{
  "d_model": 128,
  "d_mlp": 320,
  "init_std_o": 0.0628,
  "warmup_steps": 200,
  "decay_shape": "linear",
  "doc_mask": true
}
Each number is 50 + 15 x the weight over its row's rms, rounded and kept within 0 to 99. Layers, rows and columns count from 0. The size before them is the row's rms in percent of the matrix's.

# up: layer 7 MLP up, 320x128, rms 0.0725, rows 30-64, columns 0-63
# down: layer 7 MLP down (transposed), 320x128, rms 0.0726, rows 30-64, columns 0-63
# gate: layer 7 MLP gate, 320x128, rms 0.0726, rows 31-65, columns 0-63
up30 106:42 22 35 32 47 48 63 62 34 51 35 53 54 44 59 48 56 57 59 49 40 50 62 52 54 47 68 57 37 54 46 54 29 41 33 39 47 55 34 43 28 48 48 40 68 37 09 50 49 31 69 47 27 76 73 43 61 42 66 63 52 41 34 25
down30 105:20 44 87 64 25 33 49 36 37 48 62 38 62 55 58 66 45 69 57 28 38 85 40 53 55 54 44 32 51 61 53 54 58 37 57 47 30 48 38 70 76 17 36 61 57 43 50 66 66 74 58 44 50 43 48 36 50 30 54 59 45 53 48 33
gate31 098:50 64 44 16 16 73 48 43 57 45 48 23 45 42 55 30 64 27 46 31 39 59 41 64 35 54 67 66 31 74 39 66 41 64 47 44 74 45 62 51 53 43 74 76 48 33 33 48 48 70 21 39 50 56 45 42 66 28 45 41 39 50 51 41
up31 098:68 52 57 66 66 65 37 45 53 34 64 51 22 16 31 55 38 38 72 08 55 45 65 59 69 42 52 39 62 52 68 51 47 46 34 64 36 56 46 21 40 59 58 47 47 48 56 54 37 13 48 66 72 58 34 52 69 58 49 49 78 51 47 63
down31 097:52 72 45 71 74 83 41 54 29 38 33 59 43 62 80 52 40 34 49 57 57 39 46 65 51 63 41 62 46 99 67 48 47 62 73 43 78 47 35 53 38 44 40 70 62 42 73 68 52 72 55 62 56 48 59 38 57 47 63 62 67 69 41 53
gate32 100:31 18 66 40 32 47 28 56 11 58 35 51 56 47 78 49 58 39 29 35 57 33 55 36 50 47 38 63 27 65 15 67 69 39 55 61 43 61 36 53 37 48 48 35 54 61 58 57 57 42 48 45 51 26 54 58 75 60 37 64 52 54 57 26
up32 099:61 93 49 58 71 35 35 45 39 47 46 51 35 50 32 49 29 54 66 78 62 57 55 66 65 19 54 47 56 46 42 26 44 13 51 63 53 25 67 60 26 57 45 51 72 50 34 67 38 31 33 31 36 71 40 45 26 36 24 64 47 58 58 67
down32 101:31 99 73 61 36 56 53 63 54 63 61 69 49 72 50 25 71 67 70 64 61 72 48 31 43 51 48 33 61 66 80 57 36 41 42 34 55 44 58 26 55 57 32 40 44 41 49 43 40 39 49 58 24 41 38 34 61 57 39 67 60 52 59 60
gate33 101:41 59 44 75 55 52 40 55 34 70 29 61 57 68 58 42 61 38 39 44 46 65 53 40 36 68 51 49 51 59 21 76 51 54 20 55 64 34 53 48 42 68 76 66 57 41 69 55 38 64 60 40 55 58 61 33 65 43 28 41 46 79 31 55
up33 096:58 31 57 46 66 49 48 62 39 63 59 34 32 48 46 48 89 35 52 54 72 31 43 51 31 63 32 43 59 53 44 40 47 75 47 15 33 49 51 53 33 60 66 34 70 21 81 49 68 58 64 36 45 39 49 40 48 66 27 53 48 32 34 15
down33 103:45 65 61 30 41 47 44 45 36 76 49 65 39 43 55 60 62 59 41 60 57 58 52 34 16 50 43 46 38 67 83 40 53 38 59 59 23 58 57 54 38 41 67 58 58 50 42 71 46 29 51 71 34 15 49 43 46 32 61 90 30 44 49 35
gate34 122:48 34 45 38 54 58 38 45 72 47 41 61 78 40 52 44 55 73 64 13 57 60 40 50 15 51 59 75 54 47 54 48 37 57 39 39 37 50 30 45 60 37 46 44 28 69 69 33 71 25 31 45 18 43 55 17 35 55 48 40 60 57 62 56
up34 118:53 38 46 43 58 43 68 66 35 39 60 32 38 54 34 40 59 46 36 65 62 59 65 61 74 55 62 28 46 52 78 42 68 61 49 58 24 46 70 46 30 41 25 48 72 49 54 41 21 69 72 70 35 70 41 47 77 31 41 47 54 70 54 64
down34 112:42 53 37 59 85 54 54 20 14 78 65 39 45 52 43 65 46 70 43 66 20 49 57 69 61 35 39 29 61 42 61 36 54 89 53 54 40 49 54 56 37 54 51 80 56 53 47 46 27 73 80 37 49 58 78 57 43 46 52 51 78 53 54 44
gate35 098:37 90 56 50 31 65 36 48 45 61 33 34 62 13 44 67 79 55 35 45 54 67 44 60 30 56 34 66 46 52 43 58 39 49 44 58 49 51 61 61 31 40 35 56 42 67 30 63 57 47 68 19 42 35 65 24 59 51 61 27 37 47 63 57
up35 097:38 59 73 54 24 10 87 48 65 64 38 23 54 47 62 13 59 57 35 35 40 31 47 51 53 69 38 75 57 40 43 47 45 39 50 68 49 49 34 76 26 68 51 40 47 35 40 50 41 41 55 46 51 47 46 62 43 71 72 64 52 46 26 46
down35 100:44 71 74 70 57 55 63 61 47 49 48 53 45 22 22 52 86 79 46 64 47 18 48 82 46 70 54 41 57 63 53 47 60 48 38 33 66 60 60 69 33 53 54 35 51 67 25 64 58 41 42 59 47 57 58 63 95 75 37 46 43 56 77 56
gate36 104:40 53 31 66 43 41 35 52 45 20 22 26 23 61 48 60 44 46 59 42 50 49 32 72 61 35 67 51 47 47 65 40 31 25 46 34 70 58 52 70 66 54 25 65 34 64 54 28 30 76 77 48 39 57 52 43 17 52 25 30 51 44 58 51
up36 102:21 50 32 35 85 46 33 53 44 52 63 60 48 39 35 37 61 53 51 51 63 62 49 58 28 48 53 50 41 68 61 33 65 55 56 47 63 53 37 65 37 28 64 48 61 26 68 49 56 78 40 40 61 42 61 65 65 63 76 43 75 51 30 55
down36 102:68 38 51 73 74 66 61 32 77 77 40 52 73 46 46 46 35 59 68 83 49 56 45 45 53 55 55 49 65 48 62 30 44 45 31 72 49 60 40 26 24 34 45 47 52 73 28 33 51 86 62 33 52 43 72 70 24 55 54 34 42 47 26 72
gate37 099:51 32 42 38 34 50 44 53 45 57 45 61 65 41 43 64 34 49 45 52 80 51 60 45 49 47 44 52 35 71 43 51 54 33 66 36 32 41 54 57 44 40 71 67 66 69 47 72 49 52 12 54 29 30 41 41 49 56 72 24 36 68 75 70
up37 097:75 50 58 56 41 64 36 63 37 31 43 64 22 45 70 48 34 44 37 30 38 47 43 64 54 54 41 62 48 30 41 51 55 44 59 41 60 39 51 72 41 24 24 44 41 53 26 41 52 56 56 54 77 57 54 25 28 16 36 30 56 63 62 16
down37 100:60 70 37 93 42 67 51 25 52 49 42 66 23 37 51 48 73 51 22 20 53 62 50 34 77 41 41 66 40 73 82 56 32 63 67 46 91 38 69 41 67 40 42 58 59 69 37 32 67 35 49 52 45 45 39 47 55 56 58 57 45 66 54 50
gate38 097:53 57 43 53 40 52 62 48 60 46 43 36 57 34 49 58 66 24 66 39 42 44 49 71 38 38 72 43 42 46 58 43 29 37 39 42 33 41 61 55 46 45 48 50 66 47 50 29 57 67 27 25 24 61 72 69 36 61 56 72 99 63 62 59
up38 107:62 26 42 46 49 44 46 22 57 54 44 28 19 31 42 26 59 37 67 51 47 62 25 53 15 55 44 33 43 36 66 64 78 51 39 57 59 54 63 40 62 41 82 57 48 48 50 77 39 51 57 49 63 33 29 39 32 50 48 45 43 53 73 79
down38 113:55 43 36 37 38 35 47 32 72 75 62 59 45 22 52 63 28 32 45 45 62 50 36 36 31 31 87 27 43 31 80 47 52 62 49 52 70 46 53 48 55 57 63 34 46 69 76 46 65 40 57 20 42 26 33 79 47 53 42 52 68 37 41 64
gate39 090:53 36 55 58 34 51 54 35 61 62 61 61 49 59 42 57 56 49 57 62 65 73 22 28 52 19 62 54 41 38 20 48 62 50 31 40 30 43 45 53 63 41 35 45 30 53 24 44 64 49 14 62 45 66 37 26 58 57 24 43 63 47 40 44
up39 091:36 49 39 60 81 44 77 34 37 57 42 17 46 35 58 63 68 51 53 53 37 54 50 72 40 59 31 64 51 61 69 24 46 40 53 62 41 46 09 50 56 22 51 14 27 64 52 61 62 51 47 64 31 67 47 69 67 30 47 48 55 59 51 32
down39 095:52 38 37 93 21 42 51 56 45 50 60 50 58 58 32 35 67 61 41 42 45 46 66 55 66 51 54 65 32 52 44 68 65 23 50 42 55 64 35 61 65 34 37 48 39 33 55 45 41 41 45 41 08 38 69 44 14 31 37 27 32 46 63 50
gate40 097:56 34 59 47 45 38 54 35 76 20 55 62 64 54 30 61 36 49 56 30 57 49 67 47 21 15 40 37 59 26 62 54 66 31 39 51 48 25 61 76 71 19 61 51 38 54 60 59 51 61 68 54 41 58 37 54 78 59 35 56 35 53 48 57
up40 093:44 55 62 61 41 54 56 45 74 58 49 55 77 17 44 48 45 72 33 44 77 33 68 37 36 52 36 53 56 56 46 51 61 27 60 71 38 23 37 50 64 16 70 72 65 59 61 44 69 64 39 90 47 54 46 52 44 93 37 54 37 79 41 49
down40 099:40 74 50 40 70 54 39 50 34 60 66 57 38 66 41 29 57 38 49 36 61 26 53 51 73 37 43 68 39 56 29 43 60 51 36 71 33 60 10 29 36 25 69 62 51 47 62 50 56 69 33 63 42 57 57 59 57 60 49 64 28 69 32 33
gate41 102:38 17 55 46 51 62 37 48 65 52 60 27 36 53 52 43 48 54 77 49 72 71 70 79 34 52 50 57 55 39 62 66 33 75 61 23 31 60 52 44 94 69 48 62 31 51 45 15 44 39 46 40 46 58 36 74 35 53 45 59 76 31 32 55
up41 103:48 32 61 47 72 44 37 34 41 53 82 55 74 49 30 43 19 26 70 32 74 65 44 47 28 54 54 55 74 56 24 48 45 80 55 60 27 55 40 43 63 73 48 45 36 53 39 35 32 51 73 69 43 86 61 57 40 84 67 57 65 62 63 54
down41 101:60 19 93 44 53 27 59 53 25 16 45 38 44 23 55 52 41 63 44 74 58 51 29 48 41 62 58 50 44 22 19 32 46 55 41 37 24 61 68 52 54 51 25 51 61 12 31 72 40 50 73 52 61 42 55 58 26 52 67 47 24 57 50 30
gate42 095:61 41 43 53 54 62 62 60 40 56 61 50 62 70 48 55 40 28 76 38 57 45 30 70 40 44 62 65 41 51 43 16 38 51 49 40 59 40 72 51 26 56 42 54 54 36 42 43 69 75 51 82 55 52 32 31 69 63 59 45 36 47 42 45
up42 101:54 50 55 34 49 48 71 60 30 42 71 49 58 47 67 49 62 69 39 58 33 51 54 56 67 52 21 10 49 54 39 53 54 63 74 48 45 19 43 44 40 67 54 23 46 54 53 45 52 34 43 38 29 51 51 54 54 46 58 38 44 76 55 57
down42 097:68 42 36 41 90 54 46 55 51 57 41 55 41 44 41 61 65 63 55 50 56 51 50 64 23 70 65 65 36 70 60 65 44 73 34 52 49 35 12 69 34 38 37 34 20 50 46 64 27 28 74 46 69 57 30 70 58 50 65 38 68 33 56 67
gate43 093:39 51 39 66 55 48 34 38 60 68 36 46 73 38 29 30 37 38 57 45 76 46 72 68 46 20 35 50 35 57 39 30 65 76 38 40 60 70 49 59 75 38 72 58 49 72 37 50 45 43 60 46 47 85 59 68 63 27 53 51 30 49 67 67
up43 094:64 63 45 68 34 43 55 55 53 61 38 56 45 45 65 06 61 38 44 55 56 49 51 51 55 34 54 58 82 44 59 57 55 38 72 26 42 58 51 43 57 38 42 14 39 63 17 62 43 25 48 76 44 36 34 65 52 57 33 51 45 56 52 74
down43 096:42 56 82 27 68 47 35 63 53 69 76 55 21 72 74 29 58 42 64 63 59 46 59 58 35 66 44 27 65 38 59 61 63 61 58 58 24 64 33 55 23 28 61 47 56 70 34 49 39 53 81 52 75 54 22 58 59 47 77 55 27 67 41 33
gate44 108:48 33 64 54 68 45 59 22 35 47 51 47 76 52 17 50 35 59 47 38 38 43 32 45 44 60 36 72 52 47 12 51 48 67 73 59 55 35 59 54 54 68 57 64 57 51 07 62 61 41 65 28 46 42 53 55 36 22 46 64 56 57 53 32
up44 111:25 21 46 38 59 69 53 56 43 58 59 56 50 66 30 51 51 53 76 51 47 61 32 58 64 49 61 35 40 65 38 44 57 53 73 42 66 60 29 65 77 53 57 62 55 46 78 69 34 62 53 35 41 44 27 75 13 34 26 62 34 44 60 25
down44 084:23 43 37 71 72 34 39 55 33 56 56 67 55 46 58 38 56 73 38 64 30 46 42 72 39 69 50 39 35 64 35 22 15 32 56 51 08 38 72 43 44 44 61 46 45 27 46 50 19 52 31 51 75 46 50 54 41 48 51 52 20 58 74 37
gate45 104:73 50 78 62 54 15 59 44 46 47 25 36 47 56 52 73 59 66 57 50 57 61 43 24 61 49 18 41 73 38 42 59 42 57 51 24 51 84 47 55 61 61 45 67 37 58 40 23 52 34 77 53 54 33 38 26 65 61 53 69 48 66 35 35
up45 095:62 76 35 50 43 49 54 34 34 44 15 53 31 44 49 53 37 68 40 57 53 62 60 56 48 52 77 37 50 47 29 56 30 55 81 54 56 71 57 60 48 54 33 52 48 12 65 51 59 69 52 36 65 40 56 67 69 29 44 33 35 35 66 62
down45 101:55 79 14 61 58 79 79 47 54 56 69 50 41 50 51 55 19 57 32 47 54 55 29 86 40 48 43 55 43 35 71 52 50 63 28 61 65 29 67 54 55 38 54 63 50 44 46 55 56 61 36 78 46 41 39 54 60 65 55 20 58 38 70 70
gate46 107:37 55 51 74 65 39 43 67 68 75 50 34 61 41 32 67 77 60 73 56 49 21 51 52 44 44 48 51 75 54 52 26 48 50 37 53 77 65 47 25 55 43 60 83 75 60 51 67 46 54 59 43 40 63 26 23 75 46 27 38 63 57 70 56
up46 101:64 39 58 74 61 57 23 56 54 62 74 46 49 42 54 65 13 57 53 39 39 59 53 70 45 22 62 32 32 36 58 43 19 37 63 56 55 32 57 40 43 46 54 70 61 58 80 47 47 65 61 44 37 68 26 68 52 42 41 34 84 69 77 51
down46 095:26 46 61 28 36 43 73 49 65 29 31 55 61 47 49 54 46 81 61 47 24 52 40 43 46 62 55 54 30 61 48 63 35 52 89 40 51 47 44 29 47 45 65 19 38 12 51 45 60 38 41 21 34 61 58 53 53 29 31 56 45 36 89 35
gate47 101:53 19 46 54 45 54 67 61 44 55 29 71 59 43 58 28 66 42 40 27 42 33 74 55 40 51 64 33 50 66 46 39 57 71 48 41 21 54 35 84 55 49 41 33 12 51 26 35 46 73 39 36 78 49 69 56 42 52 54 51 65 58 61 52
up47 099:67 66 47 34 66 66 33 53 60 48 54 39 40 50 55 58 49 84 32 59 55 48 57 48 63 61 76 65 47 34 64 44 58 68 76 53 31 44 59 24 62 78 42 83 49 43 70 58 61 67 56 50 58 63 42 70 74 39 32 45 49 71 50 61
down47 104:67 58 31 51 51 25 61 29 54 49 45 45 40 90 47 50 46 46 16 61 57 49 40 22 88 45 38 55 55 26 48 62 36 60 72 58 36 82 58 40 60 59 59 71 70 47 56 76 54 62 56 66 64 71 37 64 72 46 33 32 51 79 65 48
gate48 118:46 32 87 78 29 66 60 53 54 66 61 50 38 64 51 36 74 45 37 25 46 49 84 30 53 37 58 56 31 25 33 52 65 55 54 68 56 52 57 59 41 70 72 55 47 74 35 55 51 29 49 46 46 64 48 43 49 27 34 45 38 66 22 34
up48 107:53 66 46 61 58 48 47 57 67 66 48 33 60 49 57 57 57 28 36 71 71 45 47 76 44 40 30 48 50 27 66 53 56 58 33 59 36 76 37 32 58 54 35 38 41 33 45 31 50 53 50 49 62 35 43 66 68 76 63 28 54 37 39 57
down48 110:66 42 59 40 38 55 44 34 62 48 33 62 52 45 70 43 27 32 29 64 43 62 16 45 47 22 74 82 53 48 48 63 39 56 40 45 45 22 69 52 77 41 31 78 60 09 64 48 55 36 49 50 54 53 60 61 50 81 48 57 62 50 62 81
gate49 105:74 55 75 59 67 50 35 45 77 26 24 25 60 40 32 60 87 25 49 59 55 24 39 43 65 75 76 76 50 62 37 37 42 67 52 47 66 52 74 56 50 32 66 59 41 52 74 34 18 34 53 45 26 51 52 50 50 37 49 80 61 28 39 41
up49 100:43 40 51 63 47 21 60 29 35 38 64 53 70 61 67 75 57 81 47 62 28 48 33 41 49 48 44 39 61 51 69 42 54 62 35 61 21 50 29 66 41 90 64 52 54 33 38 31 32 63 59 33 63 46 37 40 69 60 43 35 63 59 42 69
down49 102:43 56 64 61 33 48 57 62 28 56 70 31 84 75 43 68 66 80 27 82 65 29 35 41 53 33 56 19 52 50 65 38 66 34 34 47 58 56 58 62 34 62 39 34 32 70 70 65 28 63 68 21 34 47 72 70 45 44 44 56 57 34 59 53
gate50 111:27 70 53 52 83 40 27 50 86 37 57 61 48 47 64 71 63 34 59 49 58 31 73 62 39 17 64 41 49 47 38 55 37 74 53 42 21 50 65 69 55 37 46 78 48 73 58 38 70 67 32 63 46 30 66 64 43 45 78 73 52 60 77 60
up50 105:36 37 08 61 33 39 70 56 63 50 69 39 76 53 51 51 81 56 55 57 36 63 80 54 56 36 56 52 49 53 50 47 61 46 12 42 68 58 49 48 35 44 24 16 37 55 30 63 63 35 56 73 57 49 67 30 47 73 37 42 31 24 52 28
down50 105:50 47 53 54 29 58 50 51 59 51 51 67 34 46 21 33 67 35 84 57 63 33 57 64 61 61 33 60 49 63 43 65 29 35 62 63 36 62 24 47 54 27 57 67 49 53 78 54 52 56 41 71 82 57 50 62 69 69 78 59 89 42 72 57
gate51 101:62 35 53 32 62 40 55 69 32 57 51 35 51 55 39 59 58 32 74 42 66 60 43 40 77 59 53 44 67 79 38 66 47 72 42 35 47 34 15 42 53 38 66 29 46 61 74 42 62 40 36 42 43 66 25 51 52 73 35 53 62 85 64 33
up51 099:46 50 20 21 43 65 55 73 40 48 73 53 24 57 54 49 38 36 99 44 37 34 46 60 44 36 42 51 74 48 35 54 57 72 54 45 48 44 43 45 56 35 61 51 59 58 47 60 53 61 36 57 75 50 38 25 39 57 61 56 57 57 55 48
down51 099:84 43 61 67 43 66 31 65 69 42 39 28 49 54 72 49 43 72 20 72 23 51 64 43 45 39 53 50 54 15 64 33 51 61 40 49 23 41 68 66 48 26 25 47 41 34 47 55 35 56 57 74 45 26 48 17 70 86 35 50 54 71 69 34
gate52 109:57 44 31 39 47 68 36 37 55 53 72 33 55 34 20 44 56 34 54 29 36 76 59 56 67 33 59 28 43 80 15 50 53 23 54 58 56 48 60 44 50 60 38 40 59 23 43 36 51 69 58 30 52 50 54 40 67 42 37 73 72 46 45 54
up52 106:61 41 61 54 47 53 85 41 84 48 48 34 59 35 31 27 32 84 60 50 45 44 64 56 55 54 39 67 71 45 47 49 48 68 66 55 49 51 69 26 33 53 46 70 45 77 55 63 58 82 44 51 38 48 50 29 38 40 58 82 64 31 28 54
down52 107:53 33 41 66 68 57 59 60 68 34 82 36 49 38 63 50 65 50 70 62 34 41 34 58 60 49 44 37 60 10 56 73 16 52 60 54 39 58 33 51 38 57 24 50 68 54 36 72 60 25 55 52 45 35 52 62 64 67 36 38 27 47 79 37
gate53 096:37 31 86 62 48 46 83 54 53 61 63 72 56 35 63 51 62 46 47 36 62 71 80 36 59 54 65 80 27 44 31 74 65 62 28 50 53 64 38 56 48 31 57 33 21 48 58 51 17 35 64 42 57 25 66 46 48 18 49 46 61 36 65 49
up53 093:55 44 69 62 34 77 66 35 46 29 78 45 46 40 49 28 58 67 40 40 52 37 62 43 55 43 61 38 45 26 83 33 76 63 48 12 60 22 67 17 64 27 49 67 62 52 28 68 53 45 33 64 29 59 58 50 82 61 62 54 39 32 33 39
down53 092:64 49 20 31 10 54 25 43 57 38 48 50 40 77 56 55 27 43 49 62 38 68 52 23 36 40 62 40 43 53 71 57 47 53 54 62 33 39 80 71 54 43 46 51 35 76 50 56 54 72 45 68 65 57 26 52 30 65 63 54 72 47 32 59
gate54 091:57 64 47 39 39 56 56 76 55 67 49 24 42 57 71 75 61 41 66 33 35 62 50 46 51 62 56 71 35 45 32 66 67 46 64 16 32 21 78 82 54 40 56 28 34 73 80 58 65 49 43 40 34 52 35 53 35 34 35 57 55 58 46 29
up54 099:59 64 47 41 68 68 47 72 41 52 36 32 63 60 29 53 72 48 59 64 21 52 67 58 59 22 66 50 59 53 46 53 63 23 54 49 54 45 54 73 36 67 73 74 61 37 61 65 51 53 40 43 68 43 53 32 58 22 62 40 86 51 44 50
down54 091:53 47 33 34 36 56 44 60 69 44 73 69 68 41 49 63 61 49 29 31 69 49 47 45 85 35 57 50 43 47 65 16 36 67 40 76 55 55 79 37 60 48 48 41 64 59 56 57 66 44 46 64 35 55 67 49 60 65 42 44 62 44 30 55
gate55 111:35 25 45 65 37 16 84 46 50 46 31 23 50 55 68 40 63 41 58 57 70 58 69 76 38 50 57 39 54 51 50 30 41 55 41 36 46 48 38 55 52 69 69 56 28 56 60 53 11 43 63 39 55 66 42 45 28 65 58 26 36 47 30 39
up55 095:68 38 54 31 47 36 37 57 64 56 60 74 56 32 48 40 47 59 59 66 78 60 62 34 55 61 45 65 48 51 55 57 29 61 71 53 38 77 64 14 38 37 47 54 41 72 28 64 36 37 46 37 53 44 56 65 64 27 35 44 54 27 28 53
down55 100:51 57 46 45 75 27 92 20 55 67 46 49 16 37 66 50 52 64 36 64 34 32 34 65 63 48 19 29 58 31 50 47 68 68 40 61 60 62 51 44 39 60 55 74 56 57 69 64 72 48 14 67 52 65 46 63 61 42 47 43 42 64 56 48
gate56 115:32 16 39 12 17 24 44 54 65 50 25 23 59 70 43 71 32 60 38 51 69 64 28 83 36 53 59 67 82 31 38 61 39 56 54 69 28 66 60 56 54 49 56 71 63 79 52 28 53 31 45 75 49 44 48 38 47 57 69 38 70 29 70 31
up56 103:49 67 48 51 43 48 40 60 50 77 45 43 46 68 65 77 79 74 35 56 44 75 43 53 64 58 57 34 42 53 61 81 39 24 66 61 62 39 51 41 28 54 31 65 79 79 66 60 49 44 29 47 54 18 70 63 75 64 55 39 57 65 56 50
down56 112:43 75 44 63 75 48 40 60 47 50 56 82 33 73 58 52 53 47 49 48 34 59 53 42 49 78 53 42 15 55 34 78 52 39 67 28 61 10 50 51 48 78 35 25 41 48 61 48 56 59 35 62 51 55 70 64 34 45 30 69 51 52 37 59
gate57 111:40 32 80 70 72 39 50 25 49 52 74 49 61 41 44 60 54 70 42 36 69 34 55 72 43 77 48 65 30 33 42 56 46 74 42 45 51 24 22 51 51 57 51 25 55 49 46 44 52 38 33 33 57 66 60 56 68 29 42 37 55 59 33 73
up57 095:26 55 42 52 57 71 49 44 57 48 41 49 47 62 73 53 41 28 42 70 47 52 43 34 39 30 57 42 54 47 64 57 37 51 84 58 51 57 63 79 34 37 39 53 41 66 58 41 67 32 28 36 45 56 35 57 37 75 61 80 92 48 53 56
down57 105:28 52 57 62 35 46 67 59 65 25 61 58 49 47 69 75 44 50 53 46 73 36 63 45 29 57 50 65 51 43 56 60 70 77 33 38 36 49 47 61 46 27 61 41 39 36 62 86 56 33 16 45 33 38 68 33 54 76 40 72 43 37 69 59
gate58 094:23 40 66 39 44 39 71 42 38 28 34 44 57 49 58 75 45 56 54 47 53 46 41 74 75 47 48 41 50 37 55 55 65 58 64 50 68 74 52 61 37 23 46 49 43 46 36 42 46 64 36 81 69 30 56 63 60 41 46 75 67 33 45 71
up58 097:75 43 45 51 44 67 31 49 34 53 38 48 72 42 51 25 35 44 44 54 55 51 65 46 56 52 57 82 45 60 43 59 57 35 29 59 54 66 37 47 66 66 32 55 63 36 57 99 69 61 73 35 42 39 84 55 52 47 56 62 41 50 75 27
down58 095:61 40 36 45 42 66 68 48 73 45 42 81 44 24 37 48 46 45 31 76 53 30 61 21 68 44 55 35 69 45 39 53 57 37 48 77 44 68 64 53 55 53 65 63 29 90 51 60 32 49 56 76 57 62 79 57 50 54 40 33 68 43 29 70
gate59 106:56 46 55 37 47 23 69 57 48 44 61 80 66 56 40 41 52 25 31 47 66 40 58 63 54 64 48 68 47 38 69 71 50 44 60 52 64 55 55 75 77 51 30 21 29 38 28 35 53 38 57 47 39 64 45 27 43 38 44 71 33 25 65 39
up59 102:40 70 28 51 67 69 48 38 74 46 48 43 48 46 69 51 33 51 64 20 49 65 51 59 46 43 39 60 59 35 24 66 65 52 48 67 71 30 68 58 64 18 65 59 35 60 71 57 47 19 78 40 64 47 43 47 39 49 41 35 25 50 17 25
down59 108:39 51 71 31 45 49 55 66 60 53 29 54 18 52 56 37 66 71 78 45 56 69 72 62 74 46 46 44 73 43 33 46 60 49 39 55 42 46 27 17 34 70 92 69 63 72 48 46 49 42 33 38 31 32 58 65 55 62 50 28 71 41 43 50
gate60 106:53 50 50 73 55 24 52 41 57 67 53 57 34 56 49 72 68 42 53 67 22 49 80 29 58 58 45 45 66 55 54 63 38 56 92 60 64 39 54 51 30 67 37 33 45 50 70 82 62 61 86 56 38 62 54 45 65 71 31 22 58 36 78 54
up60 104:65 55 26 95 52 51 48 46 55 32 57 38 67 66 39 63 60 52 42 33 34 72 55 35 51 55 43 63 54 30 62 40 66 45 27 57 12 29 43 38 52 69 30 61 54 50 49 40 52 60 65 61 62 57 53 49 59 99 37 30 53 27 38 44
down60 100:82 48 48 52 60 65 45 39 53 48 49 59 66 55 44 47 31 49 58 60 54 24 45 63 69 41 43 45 68 33 25 45 46 50 63 23 21 39 65 26 50 57 32 44 65 55 36 31 66 42 41 38 48 19 26 67 44 42 20 41 47 69 78 38
gate61 105:42 51 34 65 86 57 40 39 66 58 56 46 82 53 51 62 35 63 47 55 32 64 67 35 44 48 46 40 39 65 55 27 21 43 58 63 77 19 73 55 70 87 46 62 51 44 58 60 54 71 64 61 61 71 91 48 45 72 56 43 28 63 51 43
up61 097:52 50 54 62 16 40 37 73 48 37 47 60 78 50 51 53 85 27 68 39 16 32 40 76 63 66 31 66 54 39 70 45 48 59 40 49 43 38 24 75 34 25 67 52 76 40 66 59 30 38 67 50 56 58 43 68 73 51 57 54 36 56 52 44
down61 102:44 51 38 45 17 29 56 85 51 54 38 38 63 59 52 31 62 64 39 39 43 64 56 53 71 37 41 65 39 42 43 43 27 61 33 46 61 62 61 67 57 22 73 52 46 23 49 66 47 47 45 52 34 37 46 64 57 79 62 58 71 36 27 69
gate62 094:54 49 46 49 54 41 83 47 70 59 32 62 67 66 48 39 55 62 36 65 50 18 48 65 22 41 52 58 65 74 41 62 62 53 38 54 35 73 40 44 56 37 44 77 66 49 46 48 69 39 47 27 16 51 71 27 39 54 24 43 45 39 39 58
up62 092:39 57 46 34 39 18 42 37 29 61 40 34 75 37 67 16 67 34 42 66 65 65 50 54 48 62 38 45 74 71 52 55 67 53 45 30 55 30 45 28 41 45 46 71 60 56 57 17 60 43 53 39 33 63 70 43 43 20 39 54 52 80 42 35
down62 103:63 74 49 32 64 60 56 41 30 46 36 46 60 65 74 56 38 65 56 35 56 41 51 44 60 39 52 59 46 82 55 49 54 27 44 38 42 53 41 50 21 50 58 51 32 63 72 55 51 33 38 42 50 26 53 58 31 49 36 79 70 47 34 73
gate63 107:48 55 45 60 57 30 36 61 38 42 73 48 39 44 29 54 72 39 67 49 53 55 46 77 56 43 08 43 32 31 37 77 66 35 44 34 76 65 57 84 42 54 38 54 37 55 38 56 51 63 46 63 74 35 28 29 67 52 52 51 50 60 67 66
up63 106:37 84 51 48 51 42 41 27 58 77 69 34 53 51 44 62 69 31 34 62 35 44 40 54 41 50 74 32 64 69 45 49 34 37 46 50 52 07 46 61 54 62 41 59 64 35 49 50 35 91 53 69 68 26 67 39 36 47 64 55 60 37 54 50
down63 102:95 32 31 54 47 42 59 50 30 40 44 61 50 46 44 55 59 71 31 47 35 44 53 50 91 19 38 45 48 33 59 34 62 48 52 62 43 54 60 20 64 54 38 49 51 66 38 53 52 31 73 67 62 28 48 79 50 51 35 40 69 53 74 65
gate64 101:34 66 32 70 44 40 67 50 67 47 52 50 79 44 44 49 48 32 45 47 62 30 54 05 56 74 55 60 43 51 46 44 59 72 53 48 46 69 55 54 45 44 15 46 42 29 30 53 29 51 45 45 26 56 33 63 52 45 51 62 69 63 31 68
up64 097:49 59 10 21 58 75 53 75 49 64 20 29 51 32 53 47 68 46 44 67 44 33 16 41 64 69 71 38 55 19 33 73 34 41 44 72 32 65 47 40 48 68 28 46 42 45 57 42 51 52 79 39 50 61 61 41 41 64 51 40 36 39 57 37
down64 100:78 54 45 54 09 31 64 51 44 72 49 41 59 53 45 60 66 47 58 67 44 43 66 40 38 42 36 45 72 29 35 50 91 57 77 42 54 59 51 70 62 52 67 44 31 35 60 69 61 54 46 41 53 15 41 54 61 76 29 48 44 52 54 49
gate65 105:25 21 26 44 63 42 48 34 47 34 41 22 50 35 50 59 29 49 35 25 74 47 61 79 26 35 50 47 49 51 65 30 70 46 49 51 39 40 17 49 58 53 60 72 57 42 35 25 33 49 37 65 41 38 51 40 49 72 51 50 49 46 44 51